Weights of a small transformer language model.
Architecture: RMSNorm before each block, no position embeddings, no biases in attention or MLP, ALiBi, some layers without attention, capped logits.
Training: a variant of Adam for these matrices, 137M tokens, 11481 steps.
Each number is 50 + 10 x the weight over its row's rms, rounded and kept within 0 to 99. Layers, rows and columns count from 0. The size before them is the row's rms in percent of the matrix's.

# layer 2 attention key, 128x128, rms 0.132, rows 47-63, columns 0-127
104:32 66 45 45 63 65 56 56 46 60 50 35 47 51 53 50 41 64 48 48 22 43 46 46 32 56 51 46 45 47 51 42 39 39 55 47 58 53 52 56 47 77 51 48 56 49 63 69 61 45 22 43 61 58 46 46 48 39 45 48 61 42 52 56 33 64 26 54 63 39 51 49 62 47 44 60 43 56 56 52 70 56 62 62 46 37 51 53 43 39 65 54 44 48 32 48 54 51 43 47 58 50 42 49 62 47 58 56 56 34 64 61 54 47 39 67 35 58 47 50 34 51 45 56 45 39 41 24
117:43 58 45 53 35 48 43 56 61 70 40 46 60 44 74 41 52 49 48 35 35 42 54 62 55 37 64 35 51 58 51 50 54 60 65 31 49 41 43 50 51 66 57 52 45 65 33 56 45 42 50 34 36 44 50 40 67 67 45 42 67 48 40 42 60 56 41 50 42 44 44 36 39 67 60 51 52 52 49 61 54 67 54 54 48 37 39 55 63 40 43 62 24 52 44 39 45 54 54 72 58 60 43 64 56 66 46 50 48 46 64 33 55 53 49 50 47 44 62 51 42 24 46 46 60 44 45 50
109:46 53 49 45 49 44 45 61 42 35 58 39 56 46 55 47 57 48 37 61 49 52 42 42 60 44 38 42 58 40 67 45 57 62 50 55 65 44 40 49 52 61 58 57 61 59 46 65 44 38 43 47 60 54 45 41 58 42 33 48 35 55 58 33 59 33 65 55 70 44 57 54 49 50 56 54 54 45 37 30 67 62 51 64 56 30 60 47 52 47 60 78 67 59 53 36 65 77 51 40 34 58 59 46 48 54 50 45 48 52 57 40 34 48 39 49 58 26 66 50 64 33 50 50 46 54 50 51
099:37 58 37 54 44 60 47 65 60 51 40 58 44 36 40 44 44 45 42 55 43 57 58 54 47 41 54 56 59 40 53 47 67 60 48 35 46 42 43 43 49 52 65 47 61 30 51 62 49 52 44 54 49 41 62 23 44 44 43 40 64 50 47 59 45 37 35 59 55 56 41 28 50 56 36 52 60 49 68 56 57 73 48 57 34 60 61 44 41 50 66 41 67 35 34 57 48 34 49 57 48 43 53 38 69 65 41 35 55 58 51 41 55 61 57 61 30 38 37 56 63 42 42 47 35 45 43 57
107:41 30 46 47 61 66 65 38 54 39 44 47 50 39 36 52 48 62 52 59 53 56 57 50 48 34 38 59 55 46 49 50 69 50 40 44 44 45 37 49 70 52 46 49 70 45 30 52 60 48 36 47 48 59 43 32 46 76 66 65 55 34 49 34 27 45 35 56 53 42 40 49 62 74 50 49 57 64 54 54 46 55 53 59 61 47 55 68 27 58 46 59 51 49 42 56 50 36 54 40 58 56 59 45 49 54 63 51 55 44 59 39 52 45 58 51 50 58 33 59 60 70 38 57 52 48 58 61
118:47 47 43 52 45 47 57 44 47 39 43 54 51 54 44 59 44 43 69 31 46 36 60 46 61 45 56 43 51 63 54 59 55 67 22 33 43 50 24 44 42 48 56 59 55 50 54 51 30 41 73 65 57 38 60 43 42 35 58 42 40 48 57 33 37 51 53 27 37 48 58 51 53 48 41 36 48 44 41 51 56 54 57 51 49 50 55 63 47 56 72 48 60 70 57 55 37 45 52 47 24 58 43 46 52 53 53 45 52 48 37 34 38 35 58 40 48 47 50 61 60 30 50 62 47 50 38 42
109:47 52 48 31 45 58 55 74 44 55 44 31 30 45 61 38 60 49 44 48 39 44 37 50 54 57 55 55 61 48 45 54 52 51 59 48 43 40 36 51 53 20 42 43 48 51 56 55 40 36 48 48 70 49 60 54 55 45 49 38 40 46 53 43 57 53 43 62 45 56 33 77 53 55 59 64 65 36 43 48 64 41 56 43 53 36 58 49 48 60 57 67 57 44 62 43 42 63 55 67 39 53 30 51 48 60 59 42 53 40 54 37 46 46 38 49 42 47 24 42 50 41 68 32 59 55 36 51
108:63 46 56 41 44 52 39 56 56 43 63 49 55 53 45 54 50 64 66 50 74 49 25 50 50 62 50 50 45 42 57 52 36 42 46 72 53 57 52 42 43 40 46 40 31 54 33 50 53 55 55 30 48 76 57 64 55 49 49 51 51 46 55 42 37 51 69 54 52 38 50 55 54 37 59 39 35 30 56 40 51 42 46 46 42 59 51 32 58 32 48 30 54 47 73 49 49 44 60 50 59 37 46 52 49 46 69 46 50 29 53 56 53 43 68 48 54 68 54 63 44 65 54 59 56 50 61 36
116:54 61 51 66 54 57 41 43 65 56 58 34 40 46 48 52 46 54 35 63 37 74 52 45 42 32 70 41 48 54 64 63 44 48 54 68 48 53 59 60 39 58 62 54 54 54 45 45 41 44 59 68 51 45 59 37 32 43 70 59 55 59 59 67 43 62 42 42 60 44 46 58 53 46 46 54 35 56 42 42 43 37 70 43 75 50 46 58 67 62 64 42 48 58 61 50 44 56 49 59 68 49 59 53 39 52 59 59 63 51 61 50 50 55 61 65 49 64 57 39 42 77 50 45 52 51 59 48
096:66 50 42 55 32 53 55 62 61 64 50 42 73 60 41 48 47 45 43 49 22 41 51 56 50 45 51 63 46 52 52 58 57 40 63 54 54 50 59 50 61 58 65 58 65 37 38 55 47 65 47 49 42 60 37 49 60 39 36 54 50 47 52 45 47 54 57 39 48 54 38 54 52 42 56 50 71 61 58 60 68 47 40 47 38 54 35 55 54 68 54 66 54 54 46 31 62 58 73 44 48 43 50 46 39 53 32 43 56 53 51 36 38 27 64 48 40 57 54 46 46 76 47 42 43 36 53 65
114:44 46 42 53 66 62 60 51 41 49 43 40 29 44 50 43 32 60 52 48 48 34 51 66 52 46 37 43 47 20 45 41 44 61 57 50 56 40 49 47 36 60 59 68 55 40 56 58 54 55 53 60 55 72 73 47 71 30 39 52 37 59 70 45 53 62 56 48 29 68 52 41 54 62 35 60 50 54 57 22 50 45 56 48 48 75 44 55 57 55 47 51 45 55 36 45 49 59 55 61 50 56 54 53 44 48 43 56 49 55 51 43 50 46 51 44 60 48 41 46 68 50 47 45 63 58 47 68
114:38 46 51 77 51 56 48 57 54 59 59 32 57 61 40 56 53 39 53 35 65 33 54 61 41 27 59 48 53 41 45 56 56 65 37 61 40 45 39 50 54 56 64 57 73 55 39 49 48 51 41 34 32 52 44 48 41 47 55 50 39 46 54 38 65 42 49 55 56 35 62 56 26 46 38 68 69 54 53 62 35 63 62 37 45 56 36 53 48 61 53 39 62 45 60 48 62 56 46 65 49 55 48 56 61 63 40 66 41 59 53 48 53 63 44 32 51 62 39 61 47 53 56 49 41 57 49 49
106:50 54 62 52 55 59 61 48 57 53 52 57 53 50 46 53 48 59 58 61 54 63 58 68 50 48 57 59 53 45 37 47 62 75 32 39 43 50 54 72 62 53 70 48 54 56 41 42 49 38 53 45 52 47 68 59 46 63 48 41 47 49 47 56 62 48 46 47 62 53 36 45 39 81 44 26 58 38 44 31 33 48 45 42 53 40 58 25 43 58 54 43 66 65 52 37 48 56 65 37 54 52 41 62 57 57 60 64 55 72 47 64 53 64 37 54 53 50 58 39 63 49 39 46 44 57 42 56
116:61 56 50 43 76 50 51 36 42 49 46 45 66 56 37 55 59 56 44 62 47 54 77 44 25 42 40 51 52 66 58 51 69 67 56 49 55 43 49 51 43 61 40 39 45 56 32 62 45 54 39 56 72 50 54 43 50 40 64 48 62 59 52 50 47 33 45 42 47 35 48 46 66 56 46 48 66 50 49 41 65 56 64 44 46 40 24 52 53 59 57 59 57 50 52 62 42 44 45 53 62 48 44 44 44 55 50 62 80 48 48 50 72 60 66 55 50 35 44 53 41 39 50 42 42 48 57 51
122:58 40 57 67 48 50 52 46 69 40 62 50 47 54 63 60 39 64 64 57 65 48 49 34 59 52 36 58 50 51 47 49 46 43 45 50 49 56 51 58 61 52 59 53 29 52 46 33 50 48 46 46 39 46 52 61 45 71 41 58 46 51 54 66 47 33 46 71 70 31 46 42 45 47 51 60 26 48 68 56 38 46 40 56 55 41 59 44 46 51 39 45 42 43 45 40 59 41 54 43 57 40 65 71 44 46 53 59 52 47 29 56 50 55 41 62 48 52 69 81 40 35 52 54 51 46 66 34
117:52 56 56 48 48 54 50 57 54 41 68 34 45 43 47 47 52 55 49 57 42 54 51 62 44 66 36 51 51 61 45 40 51 49 56 51 47 42 33 69 61 63 46 37 56 62 23 66 48 50 47 62 47 56 23 57 51 53 51 46 54 52 46 58 46 58 49 58 64 57 57 34 73 37 65 64 31 70 32 42 38 40 57 69 54 49 44 56 61 51 46 29 41 44 38 45 60 56 56 50 42 44 49 48 57 39 63 48 42 74 39 40 55 48 48 53 42 52 49 61 39 56 62 71 48 38 53 61
104:68 55 62 60 37 54 63 49 40 48 73 53 55 51 53 61 32 51 46 51 50 59 66 47 54 36 45 54 36 24 72 67 56 63 47 52 61 54 55 65 54 42 40 41 54 48 72 54 56 52 46 56 53 43 44 55 47 50 49 52 46 54 61 38 42 54 33 58 70 51 52 61 44 30 45 52 45 50 43 60 45 54 60 55 52 48 44 42 44 38 33 57 47 55 35 54 36 36 61 51 59 56 53 43 42 53 50 53 29 61 60 65 53 56 31 34 31 57 50 51 73 63 53 51 64 59 52 38
# layer 2 attention query, 128x128, rms 0.136, rows 48-63, columns 0-127
114:53 57 49 56 36 51 45 73 53 68 50 47 46 56 59 41 44 57 40 55 71 46 50 43 46 41 64 46 53 44 42 71 57 55 63 43 40 63 47 53 52 62 56 34 42 59 26 56 60 61 58 51 53 63 47 46 49 58 52 43 49 63 42 54 69 53 44 48 56 53 51 46 40 56 54 43 52 50 52 65 68 39 50 58 41 47 35 50 45 36 34 62 49 35 41 72 40 62 79 59 42 66 43 46 69 63 61 32 52 58 54 34 44 35 53 48 41 51 49 44 56 52 45 37 44 30 56 59
099:28 43 43 42 66 52 46 42 52 51 53 48 52 55 43 51 59 50 44 64 48 76 42 48 60 42 66 57 46 31 37 57 52 43 62 65 42 46 62 54 65 44 56 45 71 57 42 44 59 62 49 64 54 52 28 36 41 40 51 56 33 53 45 49 64 57 63 72 65 56 42 38 40 55 61 46 51 35 42 38 53 51 51 42 47 38 54 73 28 58 36 52 53 53 62 53 64 65 52 53 48 43 50 54 62 45 43 66 52 43 50 48 50 43 33 53 49 62 45 62 55 35 32 39 41 52 55 60
099:50 57 50 54 44 54 40 61 51 64 49 43 58 44 45 42 37 55 35 49 52 53 50 50 43 45 66 47 55 50 52 33 48 59 33 66 30 39 35 46 46 42 63 59 58 38 65 29 41 50 57 50 59 55 46 36 42 54 56 35 61 74 56 59 57 59 61 45 76 55 78 40 61 68 64 54 51 60 55 63 61 71 49 56 37 64 39 51 46 55 59 45 45 35 44 62 56 43 46 54 51 45 60 40 51 42 58 43 46 72 43 34 44 53 62 49 43 50 43 64 54 44 47 65 52 63 48 41
094:66 55 49 46 56 58 65 40 50 34 66 57 54 48 44 60 31 79 67 65 49 53 55 46 70 63 42 62 53 51 61 52 66 32 39 45 51 53 55 44 67 47 54 37 56 64 50 57 59 50 44 62 53 46 53 56 42 54 60 54 50 52 54 43 32 43 28 69 57 56 64 36 66 52 60 42 38 60 45 45 49 58 45 59 54 36 68 48 55 69 55 51 35 35 34 37 56 38 48 44 61 44 54 48 43 65 45 49 41 53 41 47 46 35 60 52 43 48 42 50 51 66 51 63 63 38 57 45
099:48 42 48 35 58 56 50 44 42 54 56 55 52 57 46 40 56 45 43 25 56 37 53 46 59 62 63 57 48 62 58 53 61 45 58 38 47 55 42 51 39 50 37 56 65 50 42 42 43 41 68 72 50 41 50 44 37 54 49 44 47 46 35 61 53 61 42 36 35 68 39 54 75 58 42 49 58 36 45 57 64 59 59 39 40 54 53 56 44 71 76 37 64 52 52 51 44 34 53 53 44 50 42 54 57 48 26 54 55 54 56 40 45 70 68 40 56 38 33 54 63 46 48 33 45 55 59 44
100:52 59 47 53 59 50 42 77 44 45 61 58 49 43 56 28 35 56 55 59 39 56 32 58 35 34 45 60 51 42 66 46 65 73 59 70 35 42 45 62 49 59 38 60 48 46 33 62 58 47 48 67 44 43 63 34 48 54 43 51 56 48 38 42 52 47 57 65 59 58 46 51 50 55 43 41 63 52 39 64 45 43 45 56 54 27 54 46 51 48 64 53 66 58 56 49 40 54 37 43 35 31 38 51 60 61 34 38 50 28 50 58 42 50 45 66 55 41 46 48 41 33 44 48 56 50 48 45
112:62 47 62 17 57 40 64 42 53 60 44 77 48 46 56 54 54 62 48 57 55 50 55 53 52 59 58 61 55 67 48 49 45 55 45 45 50 50 46 29 56 34 56 56 40 41 63 57 37 40 55 48 49 47 45 74 62 35 55 61 49 41 47 28 51 53 55 38 42 45 54 63 54 41 42 54 46 30 42 36 40 47 44 34 48 20 52 43 62 56 52 41 49 52 51 52 42 55 52 49 47 62 53 52 30 44 64 66 33 34 48 59 34 41 55 57 41 55 55 44 41 60 50 45 46 43 34 51
105:56 50 51 53 58 53 48 44 48 56 47 54 58 71 42 38 81 55 48 54 54 62 58 43 58 44 65 48 48 51 35 71 64 55 37 62 40 63 57 48 46 64 61 52 42 64 76 50 40 40 42 58 48 55 46 49 49 40 47 67 39 56 64 66 34 71 46 46 46 28 47 48 43 47 42 54 43 66 52 44 56 48 58 50 72 53 53 47 70 56 47 43 56 46 48 42 56 41 44 56 61 50 57 51 65 58 52 70 60 30 69 60 54 51 57 51 38 47 63 48 51 57 65 46 36 53 53 36
103:55 60 45 58 45 39 51 56 38 55 51 55 47 53 52 46 40 47 45 76 45 32 47 51 57 61 57 46 52 59 52 32 54 46 72 48 46 50 60 58 67 63 55 48 53 51 38 39 53 56 52 34 45 40 53 69 50 53 43 41 47 52 55 53 52 56 53 33 64 57 43 29 62 37 40 51 60 52 59 48 51 40 45 45 51 45 36 41 53 54 42 59 18 47 57 41 64 33 62 55 59 39 70 50 74 48 43 56 65 45 42 48 33 57 52 49 49 69 40 72 49 39 41 50 59 45 27 56
100:47 56 41 42 68 35 52 34 41 45 52 49 46 43 37 37 50 54 46 44 54 56 56 70 53 35 55 50 39 55 44 46 40 50 50 40 61 37 49 50 53 55 49 20 45 45 62 57 63 55 37 65 48 63 48 43 60 48 57 39 44 54 69 67 48 47 77 50 35 67 49 35 44 49 27 63 59 65 70 48 36 52 40 55 41 58 52 55 39 52 52 43 48 48 26 64 53 56 50 44 46 39 58 50 53 46 40 59 36 43 68 54 57 54 62 43 48 52 32 35 64 47 54 50 32 57 50 47
106:56 40 50 68 35 45 61 58 44 47 62 33 58 41 50 39 56 69 38 64 55 57 55 67 39 44 51 42 42 54 62 61 44 48 57 46 49 61 50 33 63 40 49 48 60 62 45 41 49 41 51 47 48 35 40 61 49 51 37 48 63 54 33 53 37 38 47 42 47 32 34 49 51 49 49 58 39 64 47 53 61 55 59 46 40 52 32 65 53 63 45 49 60 40 42 47 57 51 55 75 64 40 56 49 59 57 41 63 29 73 60 47 50 31 53 38 49 62 53 21 43 39 49 40 47 46 46 46
101:43 54 54 58 42 44 64 46 59 36 53 49 63 52 37 60 51 57 62 58 63 45 30 58 62 56 47 50 49 50 28 53 62 62 43 47 39 38 54 72 44 39 40 51 44 46 52 60 40 44 45 38 70 51 51 37 58 53 61 44 43 64 53 65 54 51 49 46 60 44 57 59 67 62 45 39 49 40 39 54 36 47 43 59 42 42 59 41 34 72 40 34 66 39 47 51 70 64 63 52 66 49 45 48 58 63 63 48 57 58 54 42 50 53 59 52 56 55 71 36 53 45 50 49 48 76 62 34
102:57 45 43 57 57 58 62 42 60 50 44 43 55 48 21 63 38 74 55 54 54 60 57 42 50 70 41 70 52 44 53 62 68 70 50 51 39 37 44 40 60 52 62 60 42 54 51 51 59 59 53 49 48 53 40 36 42 61 35 64 44 56 55 65 41 39 37 35 57 59 49 53 56 41 50 35 59 59 62 50 67 47 63 51 43 54 34 60 51 47 57 49 57 60 46 56 62 60 54 39 51 53 46 63 48 54 53 48 56 58 40 33 65 77 59 75 49 56 50 53 52 62 61 64 58 48 60 50
090:46 41 60 24 42 55 53 47 60 77 48 50 55 49 60 69 57 47 62 50 59 45 40 46 57 40 56 48 53 55 44 59 55 51 40 39 44 58 55 38 47 32 49 67 38 39 37 45 47 54 35 44 47 44 38 50 64 58 71 52 39 32 45 42 47 45 47 74 63 33 54 47 64 41 62 58 46 76 63 47 54 43 42 59 52 57 61 65 50 40 29 50 61 47 46 53 53 62 49 37 31 35 58 61 43 43 54 45 44 59 53 36 49 46 40 56 54 67 59 57 43 58 60 60 42 56 55 45
112:46 46 56 53 68 53 57 46 56 56 50 52 62 62 42 55 60 47 60 57 48 24 65 49 60 50 60 49 47 58 36 50 61 52 52 51 59 64 32 41 56 53 53 51 52 43 50 56 49 56 42 65 53 53 44 55 70 38 36 60 46 46 55 60 46 40 43 48 54 53 51 31 55 52 69 43 31 66 61 55 33 50 45 63 43 45 39 46 51 61 54 29 39 54 55 54 52 56 59 68 18 49 50 52 44 56 57 64 41 57 53 63 56 30 21 36 43 51 59 58 50 37 51 61 31 42 41 40
118:64 33 55 45 39 60 61 42 70 37 49 47 45 44 39 65 55 50 70 50 66 43 48 59 53 43 33 48 43 52 38 51 39 60 47 50 43 62 44 51 40 41 50 61 61 61 64 58 50 37 65 47 52 60 45 44 50 55 47 54 44 34 40 45 47 64 62 47 43 35 31 42 60 32 51 74 42 52 36 38 45 46 70 49 52 43 66 50 59 43 51 37 57 52 50 42 49 53 50 43 57 65 60 49 63 30 45 54 27 42 45 31 60 56 43 38 29 66 54 59 57 47 61 57 49 44 61 40
# layer 2 attention value, 128x128, rms 0.119, rows 32-42, columns 0-127
089:53 42 52 64 48 55 47 57 46 60 53 35 68 39 52 47 53 44 66 52 56 46 59 45 33 36 66 53 49 76 40 61 41 47 44 51 40 42 47 66 54 52 58 61 72 41 54 59 62 67 49 55 59 45 51 54 51 68 50 54 51 53 61 25 40 51 42 58 54 53 44 39 59 55 52 82 57 67 57 48 57 63 46 50 42 51 53 45 49 50 50 50 51 66 63 71 59 65 39 49 35 41 46 40 41 56 70 59 73 52 54 58 57 44 44 41 56 51 38 66 54 53 41 58 45 41 70 56
090:54 40 47 48 68 48 53 59 26 75 56 54 51 62 49 50 43 62 43 39 49 32 38 45 59 63 62 34 46 59 67 53 61 51 42 56 41 63 55 53 56 49 37 60 49 38 46 56 46 53 68 48 50 72 51 46 48 42 43 50 31 47 45 57 48 49 60 61 62 52 51 70 58 42 41 39 60 50 40 65 71 45 53 25 42 54 43 61 27 40 39 67 58 52 45 52 59 61 38 49 46 43 55 50 56 41 74 49 64 41 69 64 56 52 54 45 40 50 45 61 54 52 45 53 39 51 53 47
082:62 44 49 52 47 52 52 40 31 32 48 60 56 50 46 54 61 51 45 48 58 23 32 50 48 42 38 54 50 44 60 58 45 59 42 70 41 42 57 40 31 42 56 49 51 52 49 62 62 40 52 38 52 29 64 54 57 61 54 53 55 47 52 34 37 37 38 53 41 52 54 59 48 45 41 57 26 49 55 55 55 45 56 49 46 60 51 61 53 56 59 80 53 37 54 46 39 41 39 38 54 49 52 44 40 59 22 46 50 43 31 52 61 49 49 58 54 47 66 58 49 58 66 73 60 68 42 52
077:61 46 50 36 59 44 39 46 58 58 52 59 62 53 58 54 33 67 67 49 63 54 59 33 75 51 48 29 39 49 54 37 58 36 57 54 51 55 46 56 61 40 56 50 40 45 59 57 31 54 47 35 59 63 56 62 41 47 43 48 48 67 55 32 71 62 63 57 46 54 49 59 49 47 55 59 54 43 24 45 45 47 60 49 57 38 49 41 53 57 70 52 49 47 44 47 63 39 25 57 45 44 49 56 66 46 62 45 48 57 42 47 60 63 53 50 35 40 63 60 41 58 54 43 56 46 22 46
083:54 29 49 48 63 58 41 57 44 46 47 41 46 42 41 43 54 55 56 37 62 39 42 52 36 47 61 29 51 81 42 70 60 54 42 40 67 53 38 66 36 34 39 63 61 59 45 44 44 48 43 55 56 61 42 70 47 52 42 45 53 57 50 27 36 63 46 52 46 48 43 62 36 54 53 58 50 69 43 44 41 43 50 46 46 59 51 44 65 66 56 36 23 42 50 63 50 53 53 67 52 70 54 44 55 47 51 49 58 43 67 56 54 38 43 51 44 56 43 62 46 55 57 38 42 50 44 40
082:42 54 54 54 43 52 42 46 29 50 48 51 49 54 42 39 49 58 60 38 56 41 58 56 26 52 63 50 60 50 45 59 56 60 36 55 65 55 58 48 50 36 50 41 39 48 49 56 56 61 52 40 46 34 49 45 48 65 45 48 26 67 45 59 36 62 64 83 56 49 58 55 63 43 67 47 44 40 64 55 46 47 58 51 44 47 49 63 48 58 57 55 59 46 49 33 39 72 42 40 45 50 54 60 39 57 34 33 57 39 65 63 43 53 54 56 49 37 65 65 65 45 49 39 30 69 47 45
094:64 59 51 53 53 44 54 40 48 56 52 49 34 54 48 45 51 44 38 63 63 50 60 49 54 45 46 77 58 62 52 47 45 51 58 51 53 34 49 54 49 61 39 43 22 48 39 55 53 36 49 66 49 55 51 73 72 47 48 50 51 32 21 58 54 67 56 48 43 53 45 50 31 56 55 52 65 57 50 56 42 55 41 44 55 27 44 43 45 43 40 29 49 38 62 59 55 72 31 55 57 55 54 48 58 47 53 54 35 37 42 42 46 44 32 51 33 70 44 62 53 48 46 54 58 48 39 51
081:47 77 46 58 56 44 59 43 41 66 59 47 34 44 53 50 34 41 44 50 45 47 32 56 59 67 42 41 53 65 32 69 48 51 66 62 48 46 38 48 46 45 42 45 53 61 40 54 42 56 60 52 42 54 30 30 73 54 54 46 48 62 55 64 50 63 36 34 54 41 48 39 52 62 49 51 50 42 52 40 63 52 55 53 53 38 48 54 46 61 31 22 51 59 65 35 54 49 47 64 47 31 47 56 64 60 32 43 63 62 61 44 58 48 48 57 53 55 59 47 60 37 42 44 39 53 52 49
097:41 47 54 38 68 53 60 54 55 53 41 41 57 58 63 51 45 56 34 55 76 51 59 54 68 55 50 51 51 49 56 60 47 57 60 71 60 43 55 67 53 56 34 29 44 50 40 39 54 42 59 60 41 53 54 44 38 47 46 47 28 45 60 57 55 38 59 61 57 59 27 58 63 55 42 61 53 45 46 60 54 62 57 48 61 45 47 56 52 70 24 53 47 55 33 56 64 40 58 63 54 27 50 55 64 40 52 46 65 41 62 58 49 41 71 53 42 58 37 45 61 48 67 43 47 56 47 45
084:39 40 48 38 36 57 40 75 61 49 51 50 59 37 32 39 63 55 50 64 47 46 60 56 37 61 70 52 43 65 47 61 49 39 66 66 55 34 61 42 48 60 41 42 63 47 52 37 54 67 43 37 44 41 37 51 62 56 39 53 53 54 44 39 67 59 39 22 57 48 58 46 45 55 52 49 47 62 41 34 61 44 51 56 49 44 56 50 50 52 36 56 48 48 59 45 55 58 49 57 48 33 50 28 63 44 72 45 60 53 38 53 47 53 52 54 57 39 47 62 53 46 45 44 52 34 65 74
080:59 54 53 66 38 39 53 52 36 64 54 59 61 52 37 47 54 53 37 67 51 53 48 56 43 69 41 38 46 47 53 54 40 36 33 64 42 31 58 53 48 47 50 43 49 56 44 56 65 52 57 65 43 64 35 40 39 54 44 40 70 54 47 70 54 38 54 45 34 35 47 48 48 41 60 50 54 50 51 80 57 53 56 60 41 70 54 50 32 45 69 45 53 58 44 48 44 40 69 30 53 47 45 61 59 48 55 53 28 58 45 32 57 53 51 54 43 49 40 35 45 46 68 64 60 46 57 53
# layer 2 attention output (transposed), 128x128, rms 0.0992, rows 32-42, columns 0-127
114:58 62 51 46 53 57 46 43 50 59 40 54 52 52 61 69 62 47 39 39 56 62 37 46 66 60 49 49 40 42 36 43 66 36 58 56 57 57 65 60 47 60 61 60 50 46 42 38 60 50 61 40 55 35 51 46 68 46 55 50 49 64 45 56 59 55 61 39 76 64 62 51 43 65 46 34 56 51 49 66 55 52 50 76 52 36 64 49 42 68 65 58 50 58 43 34 45 50 46 57 56 60 48 50 73 17 51 53 34 55 46 41 47 55 50 54 42 55 53 50 46 50 35 45 62 51 38 65
109:34 45 43 52 49 53 38 51 36 53 48 69 44 54 49 57 55 53 62 64 44 42 60 53 49 36 63 48 56 61 39 56 25 55 54 48 48 47 59 44 63 45 42 51 58 68 39 53 47 60 61 51 45 39 50 44 49 61 40 44 45 50 49 44 46 44 56 34 29 75 53 43 41 50 53 47 62 48 54 40 41 59 49 46 50 62 49 42 66 48 65 58 58 59 58 30 50 75 53 48 69 62 57 67 59 65 61 52 54 53 66 40 42 67 47 38 65 61 56 42 39 20 66 45 58 46 51 53
099:45 76 52 44 43 45 41 32 59 49 48 32 33 52 54 55 47 30 38 56 58 63 50 62 54 62 58 49 53 44 56 43 35 41 67 43 54 62 41 46 57 44 45 53 51 84 39 44 50 54 59 49 59 62 54 51 45 46 64 60 56 67 41 51 44 56 40 49 76 69 50 40 66 52 55 48 60 42 62 53 55 43 56 54 46 51 59 49 60 30 64 56 61 51 44 68 43 60 39 60 42 27 52 47 62 51 52 46 49 41 61 53 37 46 44 58 46 26 47 42 57 40 52 40 44 41 57 51
105:35 45 56 55 57 58 34 37 43 50 46 45 66 61 45 42 63 43 38 53 53 38 32 47 57 52 45 47 48 49 38 51 43 61 37 65 23 52 65 38 44 48 38 54 53 42 43 36 61 43 66 47 41 34 38 53 58 52 43 50 48 42 64 61 51 50 34 47 56 44 53 36 53 49 46 41 43 74 48 47 57 48 46 69 28 44 67 59 70 58 34 69 44 51 42 41 56 43 50 55 43 41 49 52 63 51 26 55 41 43 48 54 33 53 53 50 46 70 42 40 32 41 43 45 45 49 40 64
096:66 69 14 60 55 43 49 40 38 55 55 45 41 36 52 57 55 75 33 71 59 61 42 51 44 49 48 44 53 39 50 32 62 54 64 46 45 35 56 39 46 56 57 44 53 53 53 53 48 41 69 61 50 63 50 24 66 46 59 57 58 41 65 51 46 51 44 62 45 42 61 55 41 58 47 52 52 25 43 49 49 60 40 54 46 47 37 50 40 52 48 44 52 55 59 38 57 48 42 25 43 42 57 53 54 69 46 45 52 70 56 46 39 47 44 53 52 40 46 57 52 56 52 46 59 46 32 51
102:54 48 30 56 61 54 42 63 50 56 62 42 37 40 62 79 59 57 54 48 54 44 44 61 44 46 43 45 46 59 30 47 50 63 43 56 39 49 53 32 40 61 60 59 45 49 64 53 62 66 40 58 39 54 48 54 52 42 50 45 54 35 75 47 49 58 46 60 47 61 53 59 45 44 51 54 50 44 40 64 29 34 46 60 41 44 41 58 36 41 35 45 47 71 63 42 52 51 47 61 59 50 29 51 63 58 51 49 59 60 57 51 63 28 55 51 45 67 33 63 37 52 64 43 61 49 63 51
101:63 50 55 51 53 59 43 46 52 47 50 49 54 53 48 24 44 36 53 47 53 45 35 45 42 36 44 63 56 38 48 56 57 54 53 51 45 65 43 67 58 45 54 46 51 53 57 48 54 48 52 36 28 57 54 44 57 63 56 57 36 69 44 30 51 41 36 42 66 46 65 50 61 36 38 51 47 18 68 36 60 42 51 47 53 67 48 69 62 55 41 44 58 39 32 48 57 31 49 59 31 48 45 43 29 48 46 67 56 77 49 56 52 41 59 51 59 43 58 43 50 45 51 42 49 60 55 49
101:65 52 45 55 39 60 38 57 46 38 48 46 64 45 51 56 33 59 54 66 61 68 47 48 49 54 44 38 63 41 49 59 60 41 48 42 21 68 56 28 49 43 55 47 52 41 49 45 47 60 41 36 67 37 61 54 54 23 50 40 62 39 44 57 50 51 62 42 30 31 58 65 57 46 53 44 59 30 46 44 49 54 50 59 45 56 57 52 54 59 40 75 47 48 22 50 57 43 43 35 64 40 44 53 49 51 52 52 39 47 50 55 43 42 45 53 55 55 43 57 44 58 36 37 64 42 59 60
097:50 28 43 49 38 57 44 40 38 69 36 56 45 44 49 56 30 42 53 60 52 59 52 48 50 54 44 65 50 43 49 45 62 50 55 39 49 46 48 58 47 44 66 54 46 66 48 38 51 30 42 24 50 51 35 52 65 57 59 51 41 49 58 51 42 58 28 27 44 46 66 28 51 65 40 57 45 52 47 37 34 35 37 41 71 32 47 43 54 35 52 49 53 46 58 39 43 46 46 59 56 52 56 42 46 37 71 61 47 49 54 36 53 57 26 51 36 52 54 63 61 47 44 56 52 52 57 38
111:60 53 41 63 50 53 51 54 65 68 35 55 31 40 53 62 28 52 43 44 57 40 62 57 43 49 52 41 40 61 39 57 59 57 36 43 54 55 50 62 52 43 55 54 46 43 43 49 28 52 59 42 47 50 60 31 46 60 52 27 42 59 73 40 41 58 70 62 56 49 59 44 60 36 53 40 42 63 59 74 57 66 40 62 49 46 57 47 56 57 42 54 68 53 68 45 60 59 64 52 47 47 67 40 32 49 54 57 41 33 54 49 60 53 61 57 45 66 45 53 35 64 52 46 51 61 46 51
100:45 53 64 50 54 65 31 50 53 52 55 36 47 39 51 75 46 18 75 32 43 56 40 59 65 50 53 55 53 39 35 58 56 45 47 44 53 51 59 47 76 57 33 51 33 45 42 49 52 55 36 49 48 49 57 73 53 57 64 42 47 43 32 46 54 40 46 42 70 52 44 35 52 38 51 41 40 57 63 45 39 55 37 65 52 60 54 65 52 49 53 62 44 34 54 37 55 38 54 55 43 50 54 49 51 35 55 44 39 62 46 45 52 43 46 51 49 71 37 58 53 46 55 51 42 61 46 37